Part of a small language model's weights: a variant of Adam for these matrices.
Each number is 128 + 24 x the weight over its row's rms, rounded and kept within 0 to 255. Layers, rows and columns count from 0. Numbers have three digits each. The size before them is the row's rms in percent of the matrix's.

# o: layer 6 attention output (transposed), 128x128, rms 0.0929, rows 14-97, columns 0-31
# v: layer 6 attention value, 128x128, rms 0.0923, rows 15-98, columns 0-31
# q: layer 6 attention query, 128x128, rms 0.124, rows 32-127, columns 0-31
# k: layer 6 attention key, 128x128, rms 0.123, rows 32-127, columns 0-31
o14 110:153116169133152146141168118099121140173134102140121176122160116165125107137164112161179145108133
v15 103:131144110124114132095136124122130127128120179110114096172108086128125129124143094114162119114184
o15 106:105125112124140109115127164127113156130140109133077163115151135047139107166109145105128115125187
v16 103:135137125139132119149137110160138132087160118160126166089114163155127130144127096128147119186120
o16 109:116175145169143125143093132123150076110107182068133116143105103155144146114106132170131085171114
v17 099:098148111094117127087092113110164123106112153136122124108128134118133109119105110116165140148100
o17 108:096153161167152104129136135107103095124126147128128146110142144079190152153078108121118122119198
v18 104:114134142142080064091107100178120121145106102111140104210122092120128108113123097131153127118114
o18 104:090135084142125117117131117134088161164151088172050153099102124076105147169104150162139112123139
v19 113:110089134127091123081152117096118147138120155104138088169105082111122078113140096090129119135101
o19 114:115121137124115115073119123119118147168144138168089151119126124081064129137113148105131133123196
v20 102:145090101127143192124117097136133148175139150123142109112160126095121125112122160101119147115115
o20 106:129109133109113133126163140100141156136137107139169163116122152191104077126173102125151169075161
v21 105:117088098109142137110107132086133112132099143124110147088083112120124117144157138125147137103123
o21 113:081152169127105095100126157082120099125128107119136131140156164105129108147114128109127141137195
v22 098:117125134144142141126087080110151114164078082155082136103136117147127119136171110144149122134126
o22 101:057122135180114137102094138105139122072139136131122153116126144133144127124116162168120144146149
v23 107:153155100134154136142106153103109139161093139120106140120103092127128114136164157133106125085172
o23 110:149087102092107101133128157128116148097144096139155142131141146145064083111153148117133141153095
v24 102:113145104134089099117096081167110107152095150135164079151131120106124155158103109123138149140117
o24 103:093148098202110131162187133140123142159103129138078163094107174109087117148116118135143131122148
v25 097:135168110111092105105116176143125105123143113130159109138077102147123098148120109114148124113111
o25 100:114182132157129125096099112162109106112109144129081150126110148083097161153082152090126109168140
v26 110:107122161127118124129154124104125117053126185125099150125106124184130129120123117109102122188139
o26 109:147141150096164117126101142144120127155097115118110131121149126093155096112098154119125113097142
v27 122:129100125142174130145131138083127114143173145125150078083130150129129188122127134133161136133134
o27 119:131113132092110162142176149107143114152116155099129117153160112108137126118152129112122124118155
v28 103:140147111161161105104128118106141087169121121126082141183116092162132161107156125158112118123134
o28 105:098087129106117121141105143120120158097127081126108161062143163096137144140144158152122128127138
v29 098:093137169122128158158145138128124148102107133126095162075155142140129086133129132091090122124129
o29 101:163108128127151124081097095145136107099121125124182111150127111153141121140119113133128149105110
v30 103:144120131158149194167129122177162107159109145123118126137168110119125133142136145124133112099145
o30 106:128109117114098134096134138098141174090140074140132159116130136158171086173168131152122168087129
v31 106:166169098108133141124147115117139098138131186117134093133157140096125166125107140128128126147162
o31 105:157109137171149142163131141103171139112125132096109151114141137158164117104156126101116114089146
q32 078:157148082158162121137162131122148156167118126132134133116128094114126111146141157124095109103152
k32 106:111101116152120135138105138141123134127137164135152144128117149070134129137103088111166090160186
q33 105:122137174105070129117121097157107114109087142156108128127106129119140143122135159122171137137104
k33 087:132139102096125106103137102107132140106134106176083098114192117112133126134115128109102155128143
q34 103:123098083171159129139123153132134102137136092131154124155138114106112165111130082130148113111127
k34 093:121117109145153126159128153175127122051168114123151161125110129159132126121128126133166083107154
q35 092:143106107126123168137115121127123153168126122104171106115120136163122137128068093126119129094152
k35 103:099078078108140156133169093116109112159115161121118163135138134083115136180149116127136085132145
q36 091:113159128119131138075155120152091150146090116142120138114115104126138151131102127154133130079089
k36 096:176076137111148132176120180129121113109110127120112153129114136139144116121156141168087111108103
q37 092:138131072134151122118150154103152126151124132107121133129128134128114131165089100147137128117137
k37 097:106087077124155160107148120122117121125150182103174145138120112074152094127126101117158078140137
q38 089:145105064122151086133134123148097158133122113133112144120142112122123107161079104151149130089136
k38 103:094127114135158156095179125128105136136115159153118111113101147086141105165118114119172133156186
q39 106:146128172134097125138125107146173095064113136162131110108138142171148112100170189148147132130119
k39 095:112132150123131107120117134119131130159136103122100093103157122119131138156081119088144170078108
q40 098:124156138137118141093161131101174113155121144129108123128073118151151131134148153145104127105144
k40 103:155109114092132081138102129130095129099103085168168100114122121139156146107149115154103122132090
q41 092:098119081115138131147159105115111146150155128084136106142143093134088166153071125101064160135109
k41 091:088148118152086147118149114159142157135160128134153142156095121147092103097136152159139124165158
q42 108:115112143158106139124135137135115128135108089154111140115114118149136184140137092118142122132126
k42 101:135101156109150109182098151126099120139135124116116147114133111135145127140112150104106139112127
q43 099:133168106118146156118116108118143138159146145131132124118142162141133111139123140191145093112125
k43 103:099150140149083096118131127119125096155128106127155115105114095126133113110150120132150136163121
q44 085:165121149115119103138166105131147128089076114128089133109103110140138151150138164137134137065109
k44 084:168129142086130099131115159131122123122138120119102155138119119161118150135082115102084125084111
q45 096:091107139136135153140113101107152128123126140098159136139162120138083154137073144129084119169110
k45 092:103118171148127132117157111129173141106126105087101141149124147147046148114134180136132102155184
q46 079:135126106094118161154152142116133117154090116112155096121156137130156115143161157155153121102105
k46 107:146168117092086097105115116136131095156103133170150088114141113131178102095151113136150161136152
q47 109:139149141097078128131116098136149121134108124115161109136168139129150084132136168163141094100098
k47 090:151193133149114133143127141142145082107140132150140109151086104071166116106124150153141150137083
q48 115:122166086146152155101116122089098128160139142130121153124105115095160135133118105113126157099094
k48 104:102144100124136162138171112171136124089133158133126135148104138077196146111124083116156151138084
q49 106:147146138147118108141141160148112103100116118122083107126113114121130131131149109094141162125187
k49 121:134102114098147117106122133129128148107090135145114148096132138182114139154109074093129137110111
q50 098:162166176128110138133108133158160147153150140127141111105114093121131114076168144127113145150164
k50 107:176091136086159141144111115108139160159155125116096127136122124132120135126135121113129135123097
q51 110:093122167115122090129123153155147152096134143114126142125103121158156103099121131129083153177135
k51 112:086082137154117113140096129122126155144119108115147160170125103130141123097134104149136099115142
q52 126:089158082153102138142120112138131075110111131123125116127103144134184131158140097136128184065086
k52 134:138140122158082161100147148138127106117143133110129144157156120137255123143127124127135155126113
q53 122:167105099094111107120145107106095111123111107154146094110145135122172108132140170110162138106134
k53 090:130153125159119103094152130111132115085135130111079134118125136184164145183072107098139138142108
q54 153:142121124156138107147134135112160128130162083134148094129123135144149143159127143126089133105123
k54 144:137106126172123122090170128136123096145133100124162060108136112096207082124126133090119136127120
q55 132:190090132115134076113161115107086157139127182096081113120135164121123076099132129113128139112135
k55 130:143106140109104097098167133145093132142093150138083091132130121109120146129107128145089137118149
q56 143:169096095151126100161114154130170144159175141123151127150124132156143139128142163094118174151122
k56 145:135123119202112132138139126122141148168130135098111109163166122133149141099156125117139128135132
q57 131:122160101120111118102134155097135134129160118064157130144095161139127116144102120127116101089119
k57 128:112157109140153074112098138118147113121174109117140070137145130142118134124127135105091140116139
q58 141:143130103137127150171130096145120130159155145118112169096113132129151100126124188155112135127111
k58 148:118203119122073141123112123150109114096120112132140174130108107087163140072131127107135137138129
q59 151:102138180145139133111143143116131133132113109113152117055112130099129139129132133130116105133076
k59 141:154126135142149144132113122140099122121122081121142104118111126122096114127135126116127129169089
q60 154:158107132141144095085104132131152130123165084107146092141129115113133176090114140128168145153097
k60 147:132144120120152125110130154153148111103188151122102126148063146111112138143134152115133123146104
q61 142:126114071130139151155124126122136157168137141076101091132117080147104159144115120106132145115159
k61 148:126090127111160119150100134139133149125085146140134091143121123081108124140137129088111144097143
q62 138:146101111091169137160119107072130124156127100118124077146110115099110115115104121134109145123138
k62 145:130157126133127139115154120126121145134125157113100115125085085068114130131096112111188165159122
q63 135:094171144142124124099153115107165139143170118118155161166125173125110134124135085139119078087107
k63 133:148138126090128114130115123123136137141167132104130112135136124151111108120137139135095122100151
v32 107:123119121115107086115143118140101131108107130158116112118118202139128132128128138184133135137139
o32 103:121138138109149150149104107146169172164160138102159159108099114135131112128166110087114119080118
v33 101:120131119110124155130121151151152152095148165138109147129095149119130142096136127122158124097122
o33 093:152139158162116074096144123086101132127131106149139096162120110134117111109130099139114114153092
v34 113:096137121123108130124102130128127110135126117130107127105110152154130115132109151134134127119043
o34 103:123112134175164094155164131108123148119099141155122098152116139114093169175141095154119126116153
v35 097:114163117134091152149139128106175100125096176115137136176161107083128196133150089129139131153109
o35 096:101134145163103142134159137148089138142130129129100136154121150147108118119135164123102122143131
v36 099:135161117170133107147114127095155097090150110123158077121139132121122116135134160144108120151110
o36 096:120139111109124113120133124125135113125135165139120149137105108147144175146115094156134153159141
v37 106:123140115115134115159143147117159132100138130119119099170132121114128218154150132147093129146116
o37 102:093143122138117099130150102163108102114099129152107150140117143171112091163093140119142129126111
v38 104:094136125139086118127121135108064129163107135128131139124154124129131129129105143133133116070115
o38 103:151103175089153120153134086152158120152172144096139122138126110108085117153176120148110133126151
v39 103:109101104123148127101126127155148151094112107121151183138111123087128119126139161118112131136106
o39 094:122155149145101120176125143083079118158123140142109107108149086164102091113146110127132119146101
v40 101:128127136158100103079154176150112162133162133154163110119140104160127097164130167143129132125126
o40 096:141161127080072143138087105108154127120157131137093140110084123070100171105097110123130142132164
v41 096:103160148141129129156186091161152139091099121123133098141110143127124164158116145152107137135126
o41 092:088141156149109142107152121134146128151116112096133134122127116140118134150130155146108121146107
v42 101:119136147112133130110173130131155082150149101141110076123098117088127173164121099135108153083090
o42 107:123150124145153133168096149136172166140147108152144143119140134153138108145123178133109108137112
v43 100:133133125123141109093136079099125113129153126118087128138130144146130174147166133124098122131139
o43 095:133146088105129107136111116175140164100113113121173118141126134112112104167093101094176108128109
v44 098:130140166116123154094154151151095108134148114119115115130114135145132110106125164108150119116139
o44 094:149139123121125097146106103134146129136155088092121133086125092112136100140127111150090133130165
v45 093:108133151128086168111190081130215174135154118118120086104117158132127129146115127155099146119143
o45 093:125105137130127129089133148093126141117144120151161143129172105123113160129134158114187084112125
v46 097:139122139112149147161149131114132134133126077126134091154128140092128112133074161174126119138112
o46 094:149131145081118101106123118107173134176141127126126167073109093100144151148171114098099141145125
v47 104:128167125113138135117172113134147145159130104127100143163119161121121197132117165113140143104108
o47 106:092121198136122131151123132116114144133136156120142163139136092131128115123064148161124098133126
v48 091:112112154131124115113136086128100128191132109128124111106141113097132150071145133151168122135130
o48 088:164107114109128134134138161120094151146124137114130129125121111107109116124123113158110139128117
v49 099:116118123087100165087154101176112137158095081095117101129088156173133093105123140114133122120111
o49 094:133056168138173127137145139104135157188112144113117150112148122125128120126124139154135134137166
v50 093:144110105147121146128100132175136136114133150101126124100114130131126075150055115092142133128130
o50 099:160122139127134134125130151093164100104173102161145102122151142135208137143145136141141136103147
v51 089:125145147125105147131138126149151172100135093135162103086120162118124143149145154088114135157141
o51 085:097130132180124133112176127121151102086122133143094125139133115177161135101123137138175139143104
v52 091:110140102133098127132163146148158128128112136084120130153165150140126135083114066125114138108132
o52 090:109142165149156142123116108119122143103141113130122123117144139156096123148162166074108087145140
v53 104:123123120148161106148114110157108123142124098077153118141147148087124129120132136079165111115153
o53 097:108144110154144145129127120118153113094139141157134104095133115155117111195149103107135167139129
v54 092:122143168120092155128105127092116135173143106192152110131138109128127123115150175149106121141094
o54 095:107109130112124108119135141134124149134075154099074160139090110118058194102114104146114122125127
v55 101:102141131153130121168129081134114156106110156148165110120101153147123144124136099140131117116129
o55 101:088133114121164138172092109139139065118119107090115124108155073097173122145095116140150150124191
v56 101:124145141171160130101105126154127131106135144161122147122136114132128106143130129151140134128095
o56 103:101131122134086180150133131105123121133152118153149149115117104105167139124062150126115137106145
v57 103:110102116155119127166174080147136136141123094185152114115151124111126157133098115067161128135080
o57 094:160147159136124166126139133133159138145146179061179122120119140129128132099166135150104123095143
v58 102:090131117134174159133162175172136102123145104158128164178104167132127149158117113140113133139110
o58 098:123143153158134068146132077104121133183094119094125120086117084144144145092131165132089114163125
v59 094:153091147128121151133100117127140110133169146129116160116140122129126122163094125141131122117105
o59 086:169133107138109059092149163109131154151099109161117090124112104108124124104160097112117134073116
v60 099:098109116131114112124170097114125100124119109119142128142122080130127196160151122136131134144098
o60 095:144127124121121139122106116182114127176120155105137122123121159115135093115120162130120127172131
v61 095:117088129130132117136104109074145148161111160172126122104166077156127136140131112084123129130119
o61 091:142122082102126171128102127153125149079130155093140156153139143068124118165104111145145140107156
v62 096:127150108158143093142175098116154144156112126128135153060101119131126134110111110109155113112144
o62 096:169102164100105152117115133090111108128144165109159097134173110081072136105125116153170120134152
v63 097:121129133157186145115111141120103148102138086117141125090140125143125123104127132126149139116110
o63 096:100083112176162116140128142132189092170101148122119111107121129127192082128161128120100114160136
q64 118:101111182138125101095114127133118087111118118124153117153095104093148128070150081109135125109119
k64 102:130073137090133146167132112143119115102097144142153140107125124134145082117155161129076086145108
q65 072:121107113124120122129159134122115121118154121105089130131123151084134110136123124113139124130098
k65 090:109103124101166133097110055099123091142094125140125110137136111144142093105150107126125131127118
q66 075:110117131131106165121142129165086139110120130083163102119122174109134135114122116107149108109117
k66 086:126151125137139127089075117073123109130066115143113123161106099176147142112153095109142123144162
q67 106:153126071095106142142144123132125153129133140147102124109153164169106114164120158174109129131121
k67 108:147161113145084098115144167107130159142125123119096139142117115124116165137099101122152157124124
q68 079:103128127116148139147148130100105133107145154150129108112168149097138153159125151110138104123123
k68 096:117174131159116092122122141128130144127184120147117138137143102112125123120124101119174129088124
q69 100:136145091113124112132130114162125171125127124153117105120161142188103124160112154167105116118121
k69 101:135130106171082108117163160141131179124190116121104125119127156075109170164111140110146143116140
q70 091:131156123116141121158134133163115176102136120158113094137170141171097137146104153165120100101123
k70 095:143124095161068125107166165111131173147129114101118134109121164073100182159106119118140139119128
q71 076:110153135123149144127106107163144148123145130148145141137160118146106083095135152145091137147140
k71 085:128123102093158117143134110141127148114127133127130123130114125137119106148138131149111147151136
q72 095:114143142137117126090115101098117103156152149096188159100085120076155108100145095081143143154141
k72 093:121131134155166130141117137134108091144125138135110119148154083144163097097142136111148123125131
q73 077:170055101130141099117155141083085148106116125137105115115128145105132152156118144130150141168138
k73 089:139115125149098163144144160079135135141149109079147115128117184087127156107115128119125160100127
q74 099:141076088101149080131162107125121112079089111151132131108129140126134114175165174158149129159130
k74 109:120103144133097122176133145127187143114136113104116131140134126138131150119099135110095146130140
q75 095:138106100148130136164150165154127162127082105153049087164171139172105112130115149139104145126105
k75 084:105122117114114134132129091182146112128122135128131148113117165114099133165111140150124119166130
q76 100:088085136109141113124141098110122120085117118129177139148126124090149163104134108085096128122087
k76 093:115085165128150144140156087117077142131152127125148086132131120121144097112119130106082167136115
q77 085:107123080118118101136148085140144136108176162181121123140152120135112153165150133117092129142114
k77 094:101127119123137069136144092154135176104120113156097132138135115117106120166090119118098164173137
q78 119:142151148141087128114128170121155115118143137108125118111095144119136140108121114118152075112145
k78 103:156175116151079105113142153084146141122111106124101113116135145118149153141141134140147081098131
q79 085:137134123189076138134148152141149105145089134101183082124118112136144137144135131108147117112159
k79 101:139096142226098109146148162152130106123158101100119132142139102141153125120101140101124135072129
q80 096:173157134125112144149135142137144151170122126106094082097155157152092124155120140164131115113156
k80 079:141131123142134122100081157122136139093105140143116184119106125106080160135152122145164065122113
q81 087:107129163134123146085109155116136131150104126097118117109112123154126083111103080136172127132122
k81 095:165126122159109142117128157093134079147172126108150111125138138184190125104159163157144127087131
q82 077:118143141094110149147111129137124166096130135115095122141103124173088147118123105135087091123139
k82 079:151146131101129136135091110113158165119084128133110128109112132093075187129135134154149065137120
q83 090:114124139109126117076115133115160127107121123166109158125127122152128139115092093148187113116101
k83 091:164138132134109163151118146119106054165158117110155079134148132156175109115143180178128150117132
q84 101:142129126122145114154151124139132161133158129110114123155158144158059111131113113170103074129133
k84 076:137114121091147144091087097111111145136109140126135134103119147099027155144149122164150072133131
q85 073:104176165134105105111136124089116128120102145126139128130159152126172069067132088147186127116092
k85 103:145131140137129143132128128088099092173154142107145093127156135110231113129146174134129132106136
q86 089:090142158105108146113092145138125136123080133139107147144120140133138136100141102107142138129125
k86 076:141146151155103138156133169159137131119124099117128099131155120124199130101133143105119101082135
q87 094:112064132125158167187108164150125165132127127146122149174118109125142143126081101111122126131098
k87 106:094123151111122148139136130153085124117140165109181101128108155114131118127111085096089125148098
q88 088:135116085136121123121147145136122179111129134116165106152137110145117108121106075140088103101132
k88 087:141136106106146084100158122101124161127092098127110117124120167144110134141136153196131144114097
q89 082:123107153107143130136148161143136140133144118142139118145109120146125099131103132155159129133095
k89 081:092151167134144156159149108126147102148179139129184094136132139134120123128101127134087133124132
q90 102:088198138134122129111148130132121138099111121159116149108124156149132102153134123170119133139139
k90 109:120159143115145129158113108149144120132140100146179082145137106196140104112104151144119134107166
q91 100:129130094124144160189118071113113111151094158132117163130137122101134152119134128098093130170160
k91 101:156143104104129124136113134122049146135118143140106133112114124104127147135136118125137132127102
q92 087:120106131121113118140149126114152124150158132125138138122103107146141090129103167174186165120103
k92 090:093129145167140148140157123133181072095144128125145147134114150151124158141118101118114123150131
q93 081:100123164074162126096096101110100127092122158170076147140136117162086140074122089125113125134160
k93 080:153152132107130172161097119125122150139123137136138094111136090106124119126137178142114107150146
q94 093:121075136148144134170156141119145144146143124132160131160127105121151123138088150131164166135081
k94 096:074100157141155149148147114150119094133167136133165130147125142125118123129104091084104136156120
q95 097:107116136102162134119119143112119158134128095105111123155168118143096101088117100154167114127122
k95 105:098107153136159164144108116125101122151166173104185123131125135085091134118134122075132107136132
v64 090:171160083081131153190109113140132149156125134134122137127089121118129115133103165128048129136107
o64 085:129117161167162108096134137167116157109104098124091139074159119136140108128155145134198069116155
v65 095:119129117109105089121137076154141130115138123127139135123177150138123164155121121105185123134113
o65 092:120082081126119186123125146144145148147117111141122101132130177119106119128140117126141142144142
v66 092:152123124145156144157103122120144130164128158113111133109102082115134187163134180118158119115129
o66 085:119103122134113157130139105125117156140133106156141141077134131163126106102128119132143098132159
v67 115:108134140126126094092150109086129161118075137054120129155167113123131140119118074139140129135121
o67 108:100095134159138162131125132088113101128184111156138125160099142106157099188152085125151139141170
v68 092:090105134107119153121127111139211093099102139129135117122117179081131216139114092133152123155135
o68 089:162114129112119135103172130128135133159111125141165124130173117159084098089153149132157170119098
v69 102:090163134116101119095134133092143142120123097125107089161165090113130159127120121120153131096130
o69 106:116083104147149121160137129150103134124122146112123123130126127140093132112145092154133131180157
v70 112:150148130126135169156114157181088107130168063113123132083154173151124115136103087120123122112128
o70 107:120129119119135051123145130102105102143130183134097123163115079106104167113101148130092141111135
v71 087:143085119162139160120148108084089121143137208102156087112084129127131159174120169134118130115118
o71 092:133186131124097127132131154119170113142123089173153161143137116153199115124140109120163139105128
v72 108:130105126109118132110108061080118127127110145113117131119105116128130159137130120102164139125133
o72 101:109089139155130183101112163133152142174155109152132133133161156154173088124182119168140098121154
v73 103:101072167180120146124157126112173128137108151135100121133102108078131113144150138160140129140140
o73 094:131167116103131148135158125125156118110120105111179167122148166182130115117102129116148121115104
v74 093:164110147155152088112126136155158139144164144138131087152179124140130134114117121153145136134187
o74 090:062126151133113155134103112093114139115118131084090097122117147126154128128157123114112108127117
v75 103:090147142102075133118158062086156105121085074118132119130154121137131188120139136113170120121155
o75 097:145091101133136140156136178153141154173125157157144108133117120141043119100152147147133169160100
v76 096:123085131064131112137137117121150106134144131138089106103169194132130176144138110147117124122157
o76 089:140103129179100155128114127132120108144122128158174129150125071121103099113123140138109147100102
v77 100:098127132149128133128194069129108152140123131141150137120157118132131140149149144115099124170081
o77 097:137127117130085118151096151143159129128134095137141132147059122119123135142084149129166120085123
v78 091:116143116086097136113096151132125152121105144149143070131131126142131099085133131160120137120112
o78 085:129109134148170100139128146133128176123092122083116158130119144107173100130152169129133076163151
v79 091:105070155124152104077172137092119127097140149143151115141107115113129165162136149138121123130108
o79 087:118145112141088136148105099142177096110114147162170137156135140135128125128112090100128151084112
v80 076:160093149122140140157118123109130092144144146142066128096085107129125137177105167140111141088128
o80 079:113151139154141118140144144156142132126108119151135127126179120144120121076091090119110118091175
v81 106:079160118088105099109148124106127139105112079124129082160205117144123179096134101117153135132119
o81 101:135071098119108136135120128151112109154144169120124110148078133126083149151156126147137133156116
v82 091:075160122122109128106149152125120147126107153136144107133185120142133111107118094144110132142094
o82 086:145091096137135080153110134153104094118130143119128124149085130110096143165136134154149122126150
v83 093:138122156201155135110132136069074128143126153082136082135091149106136116096136134082143126140164
o83 085:112192144081137120120132150092129137136136093119111159144120090149101136135130106167130129119090
v84 095:098091132160111135074131086137132132135159143115132103126152161123132111108140134151175135143120
o84 088:135095149155084120152120145098130110131164092155133163118132103125101124128105148135120097125146
v85 090:131144102105148114118146084124109151106088096159150142128170123141121078104161127116081121162125
o85 097:132091147132103136115077111129119121140169151120120154113071142099146149163129178129141098128097
v86 100:134116136097139096078098131122118104129159116137116145137095106167121081098132130127172132134161
o86 093:155118109123111183106108104141130105154146128121151136133186188140123109154140133146100130145105
v87 110:136124139161129171099149119164131127124089106122157110092097136107128090139117130112092131131110
o87 104:108113136133178033132114156102148134109165133119100150143128117133177115128094131161160129102142
v88 110:107159130146114112147107170196138137108123128172116156169146125112121113092142103104110124137136
o88 114:130091106130171112118131084127101131122144152078108124108120153113059149142114120137129107141111
v89 104:133129138108130098110136177163121140084091188109130119145165105086125194130100106117138130157133
o89 094:101122115089125168121131094083144098148150126117142125143130177144149104155170092104146144118148
v90 079:149109138124118120171115110107148117160149098093089093137126159120131189178109137122145123081177
o90 084:106143124160137135134186157122132135119105131166123083124152099132118118073121084134113163142142
v91 089:141106154149137146112122136121141103145143141100099115108057111135136125161078146143151127096131
o91 099:116160145134153101147149163120148134102096100138144119140187108136157094085118086133119158116176
v92 106:136153107188097150160137172152095161141145142107138146094132154115124162154161120086141132137140
o92 103:097127080110120110154117102086116149107142110128091142150108100119115169125102146160134109144126
v93 081:127141119193088180163074148137140114180150113063118094103105142113130114117112122126171130120155
o93 082:117176126094180119133190150104107140124091125132097139136147090183112136118140120149104157159135
v94 090:150116152119131108130097100095177113139135104108088115144145142113131092112119099159096138120132
o94 088:091128171164154128099131152141099123106144112123141117136145115151138132176131104148143101094139
v95 098:120138154202119143099106195116110130147149184136134174130108105134129131109157100123155135117141
o95 091:105136111104135103143106083096127127114177105107115118164109110126125154143103127151083096131128
q96 091:164144116166133142140140171123131121130132122129148061077120132159129117136119131135084149129157
k96 084:158096134161135111131132097135147197089097094119112154116116114155128119157142120153125143115106
q97 085:120120116104116128153199109146126126111120091118092090176135137121135138174116116123114134141109
k97 078:156133148163136139096088151092183099128140155131125153098094101104119127109147122118158098137143
q98 087:135084085128149102139151140135159091112111117162095124084160129167105108136151153116133103133107
k98 077:206161147126110124138094117090133142143089117128123136128081121100117092095136105136159140132125
q99 088:132100144128111136128146109112134089135158090102149137133166114147125108123133110166126115101133
k99 079:128149137133147128137133129124133195139139146107120123104146129147116120149119103131126156143148
q100 075:119146147133136121107137122132124127136084108093171107120091186103136134094120098129118115094112
k100 058:160118118132098098132144106138085106147111119136129142177114108143140142130137136108144136170139
q101 099:095136114136146156110143125163147142133093113139115132114119113146109136120122137132096100169152
k101 097:175124135131112109094097137098137105124082135127122114061094135106110109106169089146175103113101
q102 096:133148163151106148138118123121095139125156159110169113158120145098172153149147140086152152130108
k102 101:127117093149112105150138114155139083126158115155157116176136104083152142145081171102083130132154
q103 080:118111150142128114132117145144114143111091125152166135116097139141107141075135094118135094136111
k103 082:197121152101111088128128137091107070128077141147139129090123169129127100117146111154192112138118
q104 091:141109124125101114121097150125143162150160091147130168105135090178082153104153123137158087128108
k104 099:169111118126153097143138110096122169108074137113092162095138129158102103143157107152141129154125
q105 085:170116105120132189118099125102090154111148113146166150108131143164120137118170151157171104110081
k105 077:105124157132144139065122119105127163146092117124169150107106117173132168122137084145137126125093
q106 081:128155138142149108154119136127168117129136114129103121127141127123071130086113097147110091153156
k106 084:122106113118128085160141104107133163098080123122093108095163134134066134139167107131128107131114
q107 075:127097145137108173108128113131157111193137131107123138142130109139157140097128141096116149115177
k107 083:094145117125143120113132115164154095103151147146166160146129132096145143133129148091116122139125
q108 083:105158151124144124132144118118143122093153137099083086138136129085126098146082115137091142129164
k108 077:148073140138144082156144129144125134113202103125141124104110065133084103162082144129076155142113
q109 086:113085092105143127110122128105170109126108145133106157134121092172089112118124105135177098119170
k109 084:155123149153122139161119146104167153118120164098075151103134162139077090115157138178155115131177
q110 072:129182174118116106140132140134148146087149124100085133119108139121098127135105107110116113153138
k110 083:155130117103141071145149106101112148120135113148111104085126110135058113149124109170126120135117
q111 082:090113149139147134143104126107143171103130111121077184124145099171061121091111095139151087133132
k111 072:138106137120119115150122121093162157076144119103139128093117156141043132127146106173141120156117
q112 082:123094106131148132176156109145159127132123087119122145114153129139063124125113134157109081136096
k112 069:164135116107130063127129145110121157133096118110106117088126117158039120114165102151125113108122
q113 080:074120113126127167114123104112130104117140130151142096130103148162145158121141167136098127080108
k113 099:149173114129111138129114172123117126119125144088182147136122146114173130079111127165127121116094
q114 092:140084115126087152160148126144108119132097111102128141139151134114122126125116158157107121160113
k114 090:149134128120138107133146132119126158106174110128144133104113103155121124128122116129107130158135
q115 089:115093111137138111139121141131126130117180150128145130145122140205090143125137079127129104141100
k115 077:136158108132150118100148131128113148130114108095148095085108141142046149104131103115158093137113
q116 086:123130130145121156139110111156145141127116106140104134116114115137063157108104142126098065139161
k116 089:181139115125142095160112138116143131104127114115209139125092136097108139090136116119118126142125
q117 094:118123116149107132150141102124126062143120145139144115137122149131218132134149123136110172091159
k117 104:181158121139082118127148147145120071160123121126146151139122128136255120137116150126138158109140
q118 104:082149144099179143086103108126126094121144120150111129111128116126128116094144129131106101077142
k118 114:124126111091096088159109135110151095109091143132166142130144131099141104102130113132101125098124
q119 099:142126111166112106137124124148141092120156152132154133153104148150184147146164107151184176132067
k119 081:079123146107128166114129116153122110132153116137066142148149119145186120162110158141149138099147
q120 112:114136137180107117143147158161142137092121116149100133149147133191157160123151158113130150111166
k120 106:158140156151080154116136142119128113143132108108134124121120125185166136132141176166138129115125
q121 115:065144176138163105112098137126160107085154098140107181123112129131147174114159137136129120119148
k121 111:104139162140110136170129151134141058100104118108116137144109108163145094130145154140147138119113
q122 126:144104139110124148174119097127138146093121116120124137148074091130136131152079120153172162140083
k122 111:121120156138136192124120112144102151145175136117122144133078100086125136166087123122145161193119
q123 107:115147130133147109095136135123092111149139147144137151096199137115134110113159143122078089118161
k123 098:125124134117119091098154148120117099112060127127117121094170155171105100095161122146118086073128
q124 114:143127151131160148181118068159139159082106142182114163109097080116149101147127130162139148132086
k124 109:135086151149090152092119101105081138143133096166098121139150102116125114170129103133150139159148
q125 110:125131117101143109116079117144131122113133150141137138128108156122124122088127134157103113167126
k125 108:132142106139135106148111125113126126065185143124109158155131149097097134099113139136154120144122
q126 130:104152144130129126074119148122098104158128126125128114095174163120102127120167136108063080108183
k126 121:157144093119113070130131141117147102100072116121142108121156147150129118091157131135121101077154
q127 106:107160122094192132099156130153085121091104139161092168108175117121137093109143123118111110093157
k127 105:110094126094057133122110133091165140124103181181126139128160135156125118127150127162106083084157
v96 095:103108114196154157140142107161117126124153169107145154073079062106130166148139147105096120124149
o96 096:163144174160100114129074111120135170136137101124101122163103153113069094161105116152157155065153
v97 121:116131137126144128137127134098152143081131095148110141137148146137130130114153114122119143127120
o97 129:070131154101127142138121097155128139115166135132108128120111113168096119107133141089086071100099
v98 108:128147154155133134133118151101127113127097121158106092184107120149129142117137127112129134151111